From a checkpoint of a small transformer trained on Wikipedia: vocabulary 8192.
Each number is 128 + 32 x the weight over its row's rms, rounded and kept within 0 to 255. Layers, rows and columns count from 0. Numbers have three digits each. The size before them is the row's rms in percent of the matrix's.

# o: layer 5 attention output (transposed), 192x192, rms 0.285, rows 106-127, columns 0-191
# v: layer 5 attention value, 192x192, rms 0.159, rows 107-127, columns 0-191
# q: layer 5 attention query, 192x192, rms 0.136, rows 128-142, columns 0-191
# k: layer 5 attention key, 192x192, rms 0.132, rows 128-141, columns 0-191
o106 094:159146115187147131127114169157132160099093141123168169132112101191141143125087158079164105098183199105077135125118147091123097130053120108151077120076097105171132131169154166130076151075108121164100103126081131130102148092142148141092180130124139110165134129073153132111167106122164066131136143056135092074132137077060126169116077136188108110134118178128151162114157156155098132122122182167172142117101162172136145166139140069124106091141200098097187168140094056146133109173151103123089099071126103101085111109141155124148108159111144154118137106113098151153163111157137195207
v107 090:102136120120101091083095131160077206144090052081101143109151163097128151100089099133145089152121131147106128132077169147174158117139178072103117093169124114129183104124103128128144045127147199108146148100158117156182167156071172116167122139096180076137135127151133187081138106125134129063166161136113122127090127110146115162125113074114132094100106147102183155128110166155112146122141111114128120126099166066145155096150145108164160079093171128164126194166121131128117171121092146099141228066160155092128092055132182123156166172102133082157117090145149157120124091109110172090
o107 092:130122144157192170157150126109140114049123208171148079145065145125113113197185141122122166036144163145168116125178116189132134135135126187170119101045125124086129147139129144098141138138134121117093091116138114115088142062137134155104092120119127147067128104102163108204132148131179133152074108125146101143168094182117091084216139167173152141123100125151107110146154091114115100145131152145163116112140085123101048136085180162100069152111108138146162108097120098108099126157117148174136104142065092177131149175151092128050130151129093114138109153146109107138086143127139113179
v108 086:130159105091118164114136121170075109053136114153117112150152140197197130143157105157144205171174152125147128084107108150111086109115146122121107155100148126125148157131108197142081097059120180099129189134156149101188113071141181104140093165069114122186104110137189158114118192077117160111122104139124125162106160069116088130138118091087127129096105099091192137155129125159070102153118110085133122127137085169126186123153110100087149089142135140111171150112112084111095159146138076083156118085129070189088139103109146050149113200118149146160169183132124101124109094159146133146
o108 094:130129123188118125129119126110179154131093078138135152125082117072123099131143186155126076132119126189166095139136084166093136099124170169156170113129075104103152093097091125083145110171125131114105143127164088113121124185074137102097120118096121161077207162151149098109128132135117121104113134108093169130130116198141151108134168161185108157091180133204078133096164119101137166133104112099100182124153147103139080134127234139128092180134088080160139126159154135130107067132110168140106120139141208118172108082153078180101155071114185139119100049149098132090071145095123120110
v109 091:082079170113160115160108146143141124102165128131142181110097147144126107189086138128106107046093155140091170135099157096104154222102090117128129086126207179142182124099105159124083148097136074119124179193139113078118162148133075116137105119119148182163122166039127139114118131071084203125146179117156095029114122135127184161124112096155137178119136134105173114085122127149145104190149134030162137174156179135114144116168129153125083150117147092101141126126114099084125144092131113152153106149104127155150143113155130078081113144125160109135130139146125107101142100151136098192
o109 091:138205132144144145076140144165090077184176136139162109111167136101135150180127173114135189170159073123172101169132100153195143051109124162104129104113122100128067184110080112144164069140151122075137115113184122189123141109135143152103191163066183097131149121153124146095086133162107082104147144134095124219149153150094079106103122155118097102134131087111084132081132119115142163071097090195115121127144104175162124116117125107136144108136124172115149170097158157113076103135116142111077163174155113136096123137121151162103135172101106102100126080146107154114025152089105126095
v110 089:112105150096138126073110107061127179118153114125106140061115159127138215093142119095144095180120112157071182151124195124116185101125156086150115074121168144092113102131106099068114127136139175120116144143177195142126079100104144141115149147091118153127099118121145135134133134150145196167099116131158141096109144157114100102109146031142131067107067144120136091133111115131134126109112144134126130126104136154136126140195071086171160186153100150164166085165140180159104205146131095091157110155074116163133151060146169107062113102158178066075159114105162155162142162177150124134
o110 087:175153125126147149178152167194127138124074125148162052181137148124131067174116163138156134058129165131162128123127124113139114153147137134106157232117161125159133185120109123072165158124143112111118130138147070136132167150144093081133099147144090041144127161088157128096099113122107040065121086120101121122130082107150107173106121164133118118139110090107146158136094146151107121155098138126185118155112150095137130145061188113104165103049142157125110163127129078125158126161094048152111107128141131121142140146099101163200132179135094171173062113155093059090102126116080119150
v111 087:142083134099140099177134102131145112106126040139102088051137098128149129112089087141116210102132094160169129187148110108156122132108179142077149214106149145143169136119151115142120141091117095120154098147122187136065090073144122092098096117156182081145131170124130136124147133142125145130107097100092101086110087117204136135102152132126088170148151097112137137150166143066195193070115145109151141106091107130090112127119172249080160134140160171117130127114126107127122103097160129122110147196114100061073075118147135155134123145106117090162141152183135087124116157176146139170
o111 091:144127137128148177097152116101075142070142155140150200154136090149092121156201179126116104156149124127103111109098099114087133091092116080145118061167119122145138110124122069169138119164145133110087141102109113157189191103156137159132213147147095175121113157107104089119108124166114163100142108202116117102079168135095107132115131088140130130175098130128156175167081184090120068138100069176091110137147150086118184165189118054164083145122097128137160129178113157120178152120081121124125132088116128185184169135139091100104130172129177140127120082112114095166082101122161106047
v112 087:079096152142140130091157145140085157160085158132110095072173106127148127112114114055113111124106140107091121092146207078145133139133125088121102203079103104166129144078112138127099234089139110165179119122162175176104160141139080136173137144156062150170163111102138181114088191197140131114186132134122130093152112144141113132101103084140121120079145106136149142151153088170120105123135129200126132106123080122116108117094205144133141131145091129130127127157141094184104156149093108165140168138102133168174132179131049068131161125095142148165088132137128089133031111161080118120
o112 088:178089155144165169087110153119105121143145151099175166166074100158091146162145130173135158170135142176148180161165098127109128127157128126107174087144107169119085153186144142139192083155141138122114072102073038121152122111146142110100083091136156112112101161162165088145193063072120084152111130140102146130083149128088104159119110159170123127119123103184124125097087162093111118108141173097145114149086135174149166064193093138121100109122193122147163163113158161052124085096095120113139053100157095066076123128112179158100144135141093135131120128105131131074128201122112129170
v113 094:145160155151138108157110150143143104140115141140122183129169094128176142141149168165121187027070129128092112130130124137113147131117107166135065069118095108169146155171125138142077131098140152188093104074096080138089137121080120167083078131148108114134118071080124147210149059105095156125121154066190152127139140141151126078122159086150142125128166085117133111130114168155164121133143126148164131114207124115164059059147101155125165135106176151142159071122116134191055112130116105148124135108128113168156131166131059153101097119154085169205124149154157156125162081084102122132
o113 099:106077119148130113131110090148122093123151150122121106092158208117102147122080121036092089205156107158175146141084139126157124147085115119164126142127126132160112103117136138136156164165122172126185133166162169113171080094116115132146159101065145123123136130160093156144124195078155124168093081147090100158108161152113129165130119103111116135118097143141071154087145043114082175136079105062120135104116087129149124147073118149126074091125135139176107139100138108068181139112063190084138207205168087102138203126121151127160171148123124088099125157158108133158081159129154157122
v114 093:165113103132176149118140150213144131100115108145088150046053141101156126133074125051133149166095123140156024119131179165157154080051096078143105089109144089141092123124129090128073146130162094149129091140075134158148122162124133096111110072137164099201171134152137157112128155128120154117164085167104122143142168138171130109167147073142127103114123122141121203098113131126183161154118105083161155113138136129110130134083167109166147110132136154183089128124157111181155098126172138118141140173198174112172149076102119142105142068184118130122077093089104105153080138157087118128
o114 094:118126168075131155159096133067119181114139157051135159168128143139071111194173129168100115115107115111141150110137068106119165184190127166104131140112171109155161121120097136188158109091085161130119103113165164119088066164141103189111163187122133149100147167100158089138168072096141125137057164100125172173093095083086142116136109210083135153147122124091154069160080149128083116131129118148126107097130109144133115130146091167110091123145144123153162148125117101064132162156151154123133113037083093105081097198112097105137140180066103114145126150136163150113189140114167130116
v115 090:102111082145131147134158148189117155193087150143078138113111159069105117196103164154117111158167144139167187159139181153104136106102053109111066142107137071115039140124095073140147126118142133136084086083119133157168092143144176189113103121179198143101128105104175091084088110062159118133127163136173110147072128148124170127138096089092123125153095142115157082109151104113118160127170117101165129147166131135108117138139117095161104164132145125059102117116140168157160143192096099156129124111120114143079139145144104138217144065098122144094052115148146156130101064157103179148
o115 085:153204132102140138141055141079136113125166070071146127120139105173120119112126148072105156103060158161111116040098091103162141143106126113114120126119195134116166151143131149137137133130115158142114117158133162102135111115130063127130102123103086093164163185147149188149152136132118157087112079085061080143135148166148150099122167194120144117104198144136165103101087164216079095129089176164108093142084122115135116114098091115101197096126151107156114173092142119145098144137213158117149132107113161092136099094136182136061113169112073146116191132109156118114168162134134066134
v116 085:104111162084137103145123152169094114154190120124151135137116154137117083180089130124159149164110190149142095084017117154087132133115144153118108099154189083102128189113146054122104111107115154158092104158135110127089123162101165108139111127112117173179138136104167124180115114066137092167126154136143156072071177105126100094121156083101067157153177101124213104169103172126071127107124120148123125118070112095150168080139113060130137135112143175117120114125101089142210158113113138061117106150178118153191143104120160090152085144162174185081116132150103159162114121135094123127
o116 090:191147102175103124099126119132119151152090045147110173099070066099140148063141155119109131080121100129157109152124135088168160143106113160123167179157096085099123065121106173158145152120134120116148123132163190098176124126161121177142096106131102116091111167101111095119161127140122161095111146109160094198186164176126138121108113159176201150104124148134069089098103148098174100146164121108161128080151108182090138145131114142101127127137105118152134118150178135153072102129109122145177160062127154126082159155077114159125161219037099137137117130149070076069140154113155080161
v117 078:110109167148077158154111168118130127126105126116128162178155125134144099088176166126158161113143127116091212087067198186102091038111125144146127117103167090108125122098112147157119171144151148105181132185137123112163138106134133103144094104052069109117182107173127121179094164121103149130141149110125128095141112130127075109092129081143098113177158076148168140215119181077068157112106078150116140091152130096136119157145127150107120131145174156126183073141101132096166109114070067154118129135138092106165132159067188141134136091148195099117155128127101136115053151196108138121
o117 085:139172075056155086071133103179167108088110116149143107165152160124130137162100148132109056162135115160178074149205110096164088157178130148122160128115092142114128133110120159126167101100105114117088108067150120096035179183135147126115144155122117200170100158075118134093131042100114166129169103133135143145143156138146142123141125105119122182057117087112074128073130092153177108116146122140161130177094125190126138120124154115063159147105108094176133172123192148111081127116112134116190171161129150121162142100135061068122084131157108164142139139157135094094158124077136143135
v118 080:081126125185088144118185133111093073136116124120130116107151115107092128143126140088143171136114116170117168099123128108091141074142114120185141159157150139134149137165126094108169163093171118128128143142103136155133132129099127103201146154122156140162126176117125073170178159138097116209140137101158081113103109108131081099101116165186105180131131122172117134109140160137148139195086097176152052182116095122131124128057091131147097150146130075110108151092113174106216058131119108078020120122164161171161141121109160104053103104146189133135142126123120090123187042103139125128
o118 085:158083126064100086134103107127131138145155098093097154122113163177187172083133114164120138160175141094095081080102158138128168095072158134070148137146141092141137084108188139151087132120081111179090076141143157107147136155157109112090142136159126160159145103123119090094118115059152084084149112165110122132138144151129102163100154060058098115168112110125158094118132146109096137093128121157118167110124148112178176122187149162136155097130125169134200093174167097126089149079067129210203091143083093095065158146071115148198159176133100148138110139149159151145102131117170093146
v119 083:122108101040133021079152131158106126110137089102120153199144086122126131076171162139138132167101057145128091095136122150067095086079131095170136144068160073135154188132105121071147122093125161120148125104180164139118126144057087163099120147177144103162170140145144167139178103117154097115125106138130161135129154139145103180175148114120124096106096130170091149210102143085098093092130146129128131121105097179166139163121099181159103098165140171126176108160090144158089147083079127090109137130146145161136115111156076138068131115159126123093104158153073076131158152191133168129
o119 088:162133191189110151152085123097182117150076082153130111099108076162137075175087092125113058104164181156140164156097076165133117215185148156118155125087066160146115062100132175162104130130117119154135129155090125095112107134152100155160104108130097143141111149132174118099156141146105180110165182129112114136077123115135148104079126144101187148150122118129192059061112160100175194128127129148088123118156101128167166079135138150083085147105097093148116151114176061147163109132122128156182137104149083145168127081063120105182105112109145154174116098112131148097103152110107118086
v120 089:117147160148140108107098137108125168141190069121087084138110116181173150169110077151191078099141188094163133071148148139148195117093128143111157110165110125128149097077085112145093106129134116077086176174150113099075108093119149133123164165077198114187141157085135150058068201097126131105189122115166146127132153143100158154106137079124105129089089093143168170181069107158194069166085122122059129118131106100166133152132139122155132107110119088129149099115156160065097064104146126122180153161127130103141143102155084122167122145119148175108123116160142135093138099146164084150
o120 096:089112116134109098115176105140088135136073162149150077156129109092108132157178194157108186148103090173149097153114145112090116135128154088137152131159143084143135175145135114131145079116119124136117088152131136147136134134153173140111056146114081137083177122145122098150150129144173139117137168157106095210124071118189055110123081140122154100141161123085087125132152132103055217090160085130197184151075172128153143105109142143117141158134110164152091094099190118184099165111149128137099087086077088133122093121059157087103119151114184102135115082136097114133071201183124143109
v121 089:033175098171131135122072119144150106123173174116084145097157121139149108153147116143093134121115132163131125164106117133066170111162161104030168145136170130101070118174167161123173201091115085086166083133093090117115114148117139095157197133145102138202182126107151130115155128135148087129117127141120153090085134106160072135130124130144098183154174117104107120125114105140132166186157212147124152142081145151115127098087137084133131116070087191104138105129128105107146151107106097109150105096167176117161145154119121089093140117155114113188199124112048118075140110196089136107
o121 094:195133167100080080124140150162079125094086101116125145147116147173102137115121119087140043164092105113118121191092098118142096093116084178205079126092113112160126124127126128178096106099156186183131146129145112170109180131121134140115037139149116148143081142116087110083118148158117163138117129132160135175149180143091169138097092119146117135121164124113131148105125154063114076135081135100121106196158100148191183108160095141085169105177112094198172134137130188131137101131158108149090165183087072122103133126114127147132071132139132144098047183160177136118108113062127130150
v122 092:085130139094088217170099161132080152165101165090141126042101168133147114117096192072118131132099123148118143112144148121130129172116101106102087069103070176092183154119118170124093111114146126120136143159086075128166080142158105131108122155090158106109161130142117183177079097152169201095088213113192093080120186167116143176093170117158162104132109076069132131092156110089130116076096099102162115143170146042140137167150164097146126138097163132084155125103123113167134101127131124140148168137146176126099140161133163185098096116080145135126138122121137116123131082131095089108
o122 096:142147179115128100122086121174115145117163142146082173138157186103127131153140111144142158093129146097127155112135107118195209102174127127170137105098167109144099201131115088123129133147119168125134158130142205162132167138126134121118122086067092107155119103155076099134120157105110144084105009070109186171119057152090074098169097156108120098137075161155118076133099091187144139156167149142104159129149162167123087085109106159139175114134074118132104155127165154076119163185112105146127083161091154099120123152127082130121163137128051100060120128130083180122109150116122173168
v123 086:099164131083105159104138142156170208084197146180123126121103085130196153128062107147117104127108137106145125188136109134173133193079105131101168066112116111139045114117095138132136096140109095060104128124092130074193091156118105137109124148152165158132129119129190135148146108123075065100138127132112087128123154064116180044157125117077161105125079159146141120141155142096161118159132160177130089129188176133162124174146104137157105170089101114126057135143152115104230170099154113121153128112105102133054137110123134102089164101105134108135147133081162170119152124145131157126
o123 091:198087157163152097112182065071123091135116168098120148102154170197069124129154143105119171157109100118112141149108107153086153121188082176145119191126133139114143105148101069108096143114091100152112139164159121157144122064118103113183134106148141099182137121128183133076144203057144152126111097183120138044140124130077156126145155165177097130134175138108123115114093175188068080069145126082142143128092135129124141122077104078091186111161102167082131113139088144157071119142199086134141142109179176154173126172133090136124111124106118145130098119150110145152104136122116087120
v124 084:161099146148142119134166173106082069143063140197134112052139122136131171136118110178108106141093126107132133142137139092134155083035077104129178175118138210129107121123155146163154081153122143166154123132136155098134158174152128125131123165096167108125138112136077090135118119131130091157140099114088079164128081127137156086087133157147153128103182154133095186172130115113169187101112143142090108038137120132140134116123117108093134146072140146170225114131098148115091074122081215131058095152152200154111110101162116134129097140109138129138145140114109125136163120035132174098
o124 081:095131140159105074127118076103176132136159121058152141180124123150131127075176110077139112114179101149139127123126146092074102132164133164182147118198135079136189153161102075048110180131143086074096157148060107103142108105117177152173191181162098149101116155110174139092153110143154134162127153130106124147075131103103096160146132099127107123162104107131136110113107133145120154158073096129064103148128074189150149135129107185157130069181110147120116111120118147164210174132123102133137135063063073068145116156117129111173188165154134109104120136191107077130128123161136113151
v125 090:173097115115144128144117112093192176124090153157122166129104121122111081146102115189168176138086136161117123087115114117161058104105140192128137094129192133172175153061196131151141142124144080048116131068128133141102103105162120120136126154114114142135131151142162090106112147165071194141105170132125185081077101126060117154132118137164123112139155085159110085162124113125062099118161126137037173127103096128148076149140123164074173073137088083129156073092172146130172148158154118172106148145120130163119126157148161177141119159121183129129136064164136147096099079114173162084
o125 092:116157109123111109052096186176102127096170136110145108160135149165144137091174154092083101125147104117121138124149124146059136174199135097177107125099078186090127148189064138176109141092128151186146124185142167117180135125124164127101135120138143129153105139117087139105071128149083140091158050134146118163180119124194144074163137152087117140132133131103136131098153114121175185088092134161138082133123180145091179169119147158141063161128124185139087110135155098082095069100081155090131094124140120081176116090119149129047154125127077186102175104072118117132141117174145114134
v126 087:037145152143167116103107084158120154180140057129182153095167163154115123120134128129107131130152130137172122102124128161111127135150192149138121111125191159132118153108116123124070145131096113137154110129160086114088118082102079072203127121090107125168147151170085137167094126158131170149155168077096081057189139124107134157090133097150095165149115177143172114125048131091116116105101148091120152140134143134157178165099099167151114044153145120121139101105167159108100074107144103126110161100138146161128147089093105074141140162166171122210041111099106166085109175127142087181
o126 091:174097082168128151106147150125072108091184160101088074186157101083155128207143134112153149152133085105114109158132162093121113133082155119083129126116083128155169105129162133104163118161143064108145155150145166096099147114123179181084147136153103103107125096090095114117157136116098125165093128141141131192147132151151121120149072129080115171115064049120090138064167122135121138170107096145136088160159145134082119080171174133126143203106100102166158184166125134156130117149141094152123138159117087098154143133159173117120060113086163124058191127185141092164102095095107198072
v127 085:180121162083109139130139160180145149066195112120112106173118109110178063102102075085105184131168153150184162096156158118110099138099114100157136076111118130124131132099091093090088160129086082095124180199072148139110134164085123156139128118158116072164125178142129109089127190152123146122153139123106133141127087123160120139079156120116126118092103143182117157189109119147173055029168115120105136144106157188176100160158116100094085141116170180146129104138161116106067137118155113155172127161071142129116093165087147111123061169169120179137102144095119117153055142096125125117
o127 092:106096157154194154088124101121084109139079104165106104088140112159118164121194139137140102124083116091091119134165126134152145097146142124053152140167098098198128118129146131158209106143142108156162095064188103139159130111109156097133109181078119170144116091163143125156170081064138099143154106176128157160127120114075130078176096046103130116158135126118163165111167142150113165175117160101159135096077105083090208158139092132141143166139071106163120153140130119154126110180145080108050133135183131156141143100110099136124175062061155106135134100145163144053133149142100125140
q128 151:114130121113064101136161093182166130119201113098140104128149111113102090150092028110170155112129091166108191111153139132145140159108121153056103123111128187085118137089104122114106095117129087164136173075074126171131097165163155166147137141134141113128094124100176206084108185175142129117101132083171169120111137085136127124107104086111133097116175090092133145100100109114181148107093142151123107096166175142083129131118141100105125090167098050140124196145141099186090149177086155076181071150148126140095157129098206128121143160135108159102148126150149140133159185139096195103
k128 170:184171146106110107154163100177121140123189130137127113136151063152108095167143065095144107137145127097105141096116158174117118133143143091059152119074138167114111147092114136113139070115116083145155176139060131178133109150125146120088178122134105158113072231075150137103067169178088088125129160067170089147108094114170133086136149104120117080070130113130146109125094061121198182166144132212099094122140137131095122098149173132111103097144103098142086160142148107132090147196104124106187159173164118101102144132125187124127112102141098128084159164133173163155163148121110172131
q129 142:143137196069169135132140121112120158091146133103120174139136147103061147154143136127097150125100162112110125118149045144103180165129135091186124050107132202104106094133132135179165127131120097146141084150210172168127119169135141113146172098132144131129118084121178069127118110052183091093140152161131125106094131128096119152153108061149165167143101139104086062142100095080117203102118151196090158093158133155143141063178161110120145088082128160124129082174117155122109091100141102130124070153091177100128096133152113153141139092114106134187090134118118101182124096123054117144
k129 154:110130116090171173161175139108109170125128097114108120090131169152085149110124110117115169110177106151089120144157105132116166130119195144155137105097151180187128075113126163195160092160051099104129087121209162174158129083155110111121125105096167154169167088114130082082106119067188111096117175170131128110096178140147070084132156126120153185156052174077068105175087110145144189090123168157061147130112120129153121106160099132140087152098094152145178133133103129121159148078104166145148109101075119124128149151136148156118170123110098123192100133114105083117159079119069098118
q130 155:095096090072067102128100099172092195117144058148134095091105132174109067139171161179165116117133133160103076126160181127101146207116124048131118118172180179111096105103157091163118097116100084158168118177129157099105129115132110165167078085180162105136166111105099120122166119160147109066163161133118093144091068100135094168085127152189154105194116144140109164103130077113114144117174150075173137195144157144172129109120130140177098079120162147120151078134134140116135081147135161143104101137141148091114105112075192099121129142106100143140167141144111186141169110100100116126
k130 158:157093108120055115139107136143081152143095113132157110125146111159069112091138144208146097086130141172122123144135221114135097124123117065155155156124160097122135107085129165139120070177117119112142157186182170163135132107148132162134050057141109127123143111159097041151155153137118082146126154150143168124077123107133073138144075101165184059181087174153101108108123113169102129072194111083143135181161161150156109066133148110184100060110138123153132072131201112120121129155154131132087140068108126109103142141088178102144135162128118129120141111105158124160144077146133165143
q131 163:161136149082129115107121112113099130109153077116105083105138127110149132085184141110113096107169228164142152121162150073104154109095139107137100157132139185105177116138088122130026144133157149155132107130116143101140142031135203067119142104126123156108145131145164145129138106151058111156129147074104105183132165078061114221158105173056130154123133135135122109073083125100136139160121118134089163128112080161149111147153092176146137186078112088135137115225110093077133129111154161117160089083136067121130128151126144105116123165136119116160161124113141082103157152155128178155
k131 175:109153133095113083105125147090110139132143176112093100141077120105123113131142162098086069125160222131077150179144136092095175092117182112130111170136099121092151126111121134117028137077131158109142092136173132122086093112140166092112144129150105145113157169140126157087125145146151128121077173055125153181132151068108107191153113213065169144113150125120120105070077125175162102134135139156131127118116082137093140206153117209096130111086141112120126125209141148068141160136136135045156114087132080142100104182129147175166147164125120092185155119124107122126160133121114139123
q132 147:173124125128169134180166119141071132106107096078151098152132155105125118089168023076085135153143119092121118110153141165072145126098101124111125159145084143073082134115068082147167084165093138150131149121158157094118100144138148223164112144181144161114127104194125144089137120112148183097114148102137143122146125100117038126044178128131216105112115154158149135154098087086134193142100133144136097072178110104159103159130144159077176151130112155187131164146097185127133130125112130121131106166088063103112151097155107200140110170095110146090158132103109131134095101126116128148
k132 144:148110110110130130233138155138152129155103117102184105120160131088098131091170107123047113126172095125118103113156123151114175151132108098181120103117124142098097129098084080172160082136103095128163130064152131114140091128095133171151100130105126164166166163141096115121164139167135151122139130103161143108105201126133099105145196105096161111091133146158193139129121112086099156103146087072096072128139116062149180159096145159053133159107127166206179169126107156136147114173111113074110160191090045097076138127130119168120109161164131062159099094176108109147122093141087155155
q133 162:145145100154154137125162138162046029167125101183061122145182135158149129119165121060063203152146105166167127091142113145132112116136132149117086159063104130137178164137171123081084176125118112121114110110115112174144111112060140104123132155090075109131048147156150179128057120131176160070139130126157158136192118136137150170125131114088087167132169158122129127114070125144159137174141117148089091071125124155129179141105152133111073120104104153153122147130111103144110150113152052116149100144086161138096135163130089174094132140069131109130108106194110105180105134146170171151
k133 176:170174100148147050143170133158128040101185148176068060200161130176176137113142129083093145152176088085128130097126109099129114125118139148097103124116056159170143142102164093113121156116143125097121123065142113183129119118090132100153151101107161095121052110147145188125050114091175163094136096151143143164185132131136142121129165125104127186118175118070152099164076133118160128162114137168107115120108074169149180146128142155097128079119112137119143133121109124105165131139194098138103118119103124132085162065159146149143114130044106073093125090164110122158109163156164144180
q134 111:127120096138135114156117101137186082153119181124116135116116210114045134119132133101068085092182154121163082138181115130094130176090171122157164098096102181095088131142070129121145160166084077122177117108096133091123105140141126165151158135121151156152171132115189112126132174110125151171125142131090118156185144136163093101117107100128141222049093158159106162139177176091136121129127154100137179080114167143104099137155149171090158129092111064172094129126103128092138161132179101098138139078140080075198071125158112109157141148167120138142077112078115114144138059101097136158
k134 104:157128155116164177167069118112167177147120119109167161161137119119107124133164108140084081168173090166100121102178123111094155124110122067112108125077118104102165138122065137132101134155086076072094101105145183082133103107182145164181129119155141149154147093109143103157177076152204136106166170158141102117107123111160081106111137144119077133149115111120124153108158129155114145123107152123127068144133082120161115114156074126089198157095128111170108145112072106147111240092060145115177130092107059050160152100210108159119139118162112121165159151156098108112139091108171146114
q135 124:081141147138151089146140142138110142154106162162108112122112120073162093163110143149117158129159154217108137125131160074167119123132148087091149161130165106147139109073162110089083171169135075084147161121080124100121159142163117149104143139133169097192188125136131108151216153096092125164137058146132106065078129194092156142114106129089115184121146191156173120122128155172127119173168102104098113134093097124151087102161084124142119094077116127109041115089097139083129162159141119080084196135101120151178157088167139107152133118052125154145151107111127118165180138132167067075
k135 129:132108087160126093092068125164133153093139147133113130128109158137098108175107098145155090133108148224101141129150150145125139137099149107115108120131143101151122108129172085064071090158133151124122171087125128111139135090182091153147101142119074092090162095132157121140175070148132144116120084160115137106126153173141137124095153116120107195108110146199110189125141165193121085123200062124113113117116106162168115153201114119119109142103145170167018115128054126103176173124129114186118157119136188142203124096149149077197098104071097099181148106120105157163122107116134145097
q136 138:126083116161135124136140098213141063148071191097145105158109137092098095083149113163097093119052116090162034143153137134166112132130129135119134174081103103175116121149091122111151122187137166153130170110142149103152211141152058139144147111122149113150125134109114104159105176132091141089112137110146152114160100118127111099104109137159072094197153142141137180113171183115137141170105129104143078181121077064118159153147134108131114148120105093139147110129107089181133073177100102118162102147164106106175075141128111157172089142137180108121094141160143162049170143148170185060
k136 143:104089131166127144106141124137117087162056162180194127090098112112152062080149128099154063144051119106170040161118151180127074108120096079133124145096143136147145169069070100113136122119139158133134140151167138147120127117132089135166108112171146105156101139125144128134151156182132156137196079115136111110186086106104155076111038112134077066149116115149164144116160142106100089193086147162142129146144125055143139137130175134129142114150097129184160127110131076191085129159129072160155128173100139099164088145159090117137118127134181143095161169134131186105134111081136177121
q137 159:110187137131107228113138125124121142127158043129126059103152055071145131134147126174153092102132123114131118119064115089093071143128139144153088185111089173164106126131148113178154121157080174177144078110150114146071128110076126180134148180137197110099138166125134100138097144143177119095121121116134153106156156166075155133147159147115184146178120116147106139173098061135119141139129109161143111103167105042147183123149137085148128094119072134090128122161095107180137087125130092107092123183136131162092104119064147135093137123109146120108180115143199159071114169107100163096
k137 168:130171116109099168174187108148101163128113075118088140101097057120102149117131149123146129090118129103131144137061116118142078172118118103143086176136110186196059119132129122164185103158109115184179116135168100142127129080085169158126146163100149116102115126132146119101089181118134173105121155083101154092185185176116147129162126103103154131182112116157141173141133125179154119177102114179101164103206107088113176109164142156144106098127049127065184110163104075182122052119115093079099135149089129184107156125114109157099068123073140094132153153096129120127101123140077144117
q138 120:102127138099072115106171205121172171086146147130154095109117133112119165137106151159089131158132137118145187139078119106116115141135110168098155114107142100090124112189153161154145121111192125147107148161128109080117107067108140118150141192132070111110097095124147142128110095153101062185086107113126103113177144130061145167151125131039128088085039159100114122129146079136124104130136147055108122061200141087174121137162137141148140162158075159091165184136120149110178116182112130083113148119116188124102175152100141140142179074084155084111100106091115182086112174144170137141
k138 114:121124132137088136143172164111117162104145130109177142111092059121114150137115120113154154149129153186105162103138107153189109110156124150105130142105167101133105087136149087160122172096145165160143113135177061065089148151102121107118166214148118148138117131167097138098141167113096112145119126110150151255161116138108121162143182112099138108082126081096142129116160107103161086095143183123101131111137108119081176087134122148123120164141172148065084106109092143143146092071079173066036181109188097201108098155127156149132161135081117127126152096087117110100160131113108080123
q139 102:094102142113108114115116106171118123195065076186127109161082086075109162133165130131137062098177140107105079105074158154173103105155065147075137084179114106141124122150183124142156132109121191099138128115138072146118161017142093184127140174165120111116110119213077136194138104083151123104153074107114143113164162192179129082118103133129161115134109191169189144125142136096136099159125154145160113134165143108137157100133099154142148178121144136111111104048111140144171098119155095135120177143116060140163152103138084119135170160160135123131125155117162138128108088141141133078
k139 105:093102106213130111154152103134124114150071085162138199089099077068128133097127167160158161113119110097143136124067124142134091094069118100127129165191120154134135138163130094118145164100122177138097119168117135099094198157142136172118108141141086144149136130183099117188172113173146183133128071128124103127180122138087184172124137119186123098127184161161119108100160194097076097170120111117138146122199142129167169120160044176103084150147126159128094099103132076161135078116136102104081128119139182142147151095148072130113083089090165136093094071122146130074147145116155149092
q140 132:127137143103094143080113081130131127130094043077121094090150127060106059084134116148165142118116128086142125112145167151074108107190137098129108146129169173145084168091160102172137079156141035102118149145109143163158137139091159141151109143144148080107156137126071130155136166123084108175117154119141094108126117049212117129107116120154091098107142136107108130135192178163120153106196089106174127151181135147154151179148189154111133069084175118098130138170068148090130108134104174155115101064138075151125166146088186126152128136139119142152173124126128174137181095176150133098
k140 142:082119142119079121161077094137142151159094085071168109111134142106137135138147101149211104168143129149089142156147205127083117136149137085127161138144161110069105119112109159160117069178135063121100132195085102150147178167073094179133137113171135114084138156138070109140107124134111157175117177110150080092104121052136132129141112085159114036110160151157138111137098115149100107126185093124175115151160135130086137137079148107121112108082125126127103103165200073077123133164162156175131092117116118132119144160089155131150161111165122091099213092090126153177176097150129163182
q141 144:154140154065134129164125161103135166164110117117118087080100115083136134152168112187107129118124053123055134105154085135116168071165185146103127138113151154121090098094125171113174163219121179143095161086083068113140140128108082134129164124177102088130093157085086107120143169097122121153093092125118115115097124145146155123080088086165152183115049130196188198138131159124085108145164101088105151149186114129160101157126118119105129138144099142089114117131134195105128168130159173133118172103149173154173152132138129154129136127077094105135068123117079221106126152104137104087
k141 139:206160109089078175171131149043128119158101121141129113127088143131095122164128141157134144133094128191102167135166073167106166143114137160080106117102157094146085107133094108127093162170163097140157123140144090143182181121140030187153154149166183132117116096155113142163147153128116066170060083146095144125072109113159136102106128099157141149095072072160119166171140135118131146132194090082086158131108123104178165119139136116130069151175093116102046159133131159113144105139100099206118146152118192141163174135135148115135143149111069109120063136150104120111095135136125143083
q142 147:072097105189158095109129109128125123097082114092069179137117120093113191162199134092155157142183137100138138116110165134123138080133113154157146079137206141093161127105096126133136118140145126099108100098125127138130145105180134064092105052150137123121137108111091154117126114099120123109142071149114134104091140114133138142169219162131132132065201161189123120050147168086172172155138116104160116104054107094146110169135107158117185190161151195150194106140131181143147146162139109111137101127103107105142112108154150090147113148145155075112077131134172116190108091075123076086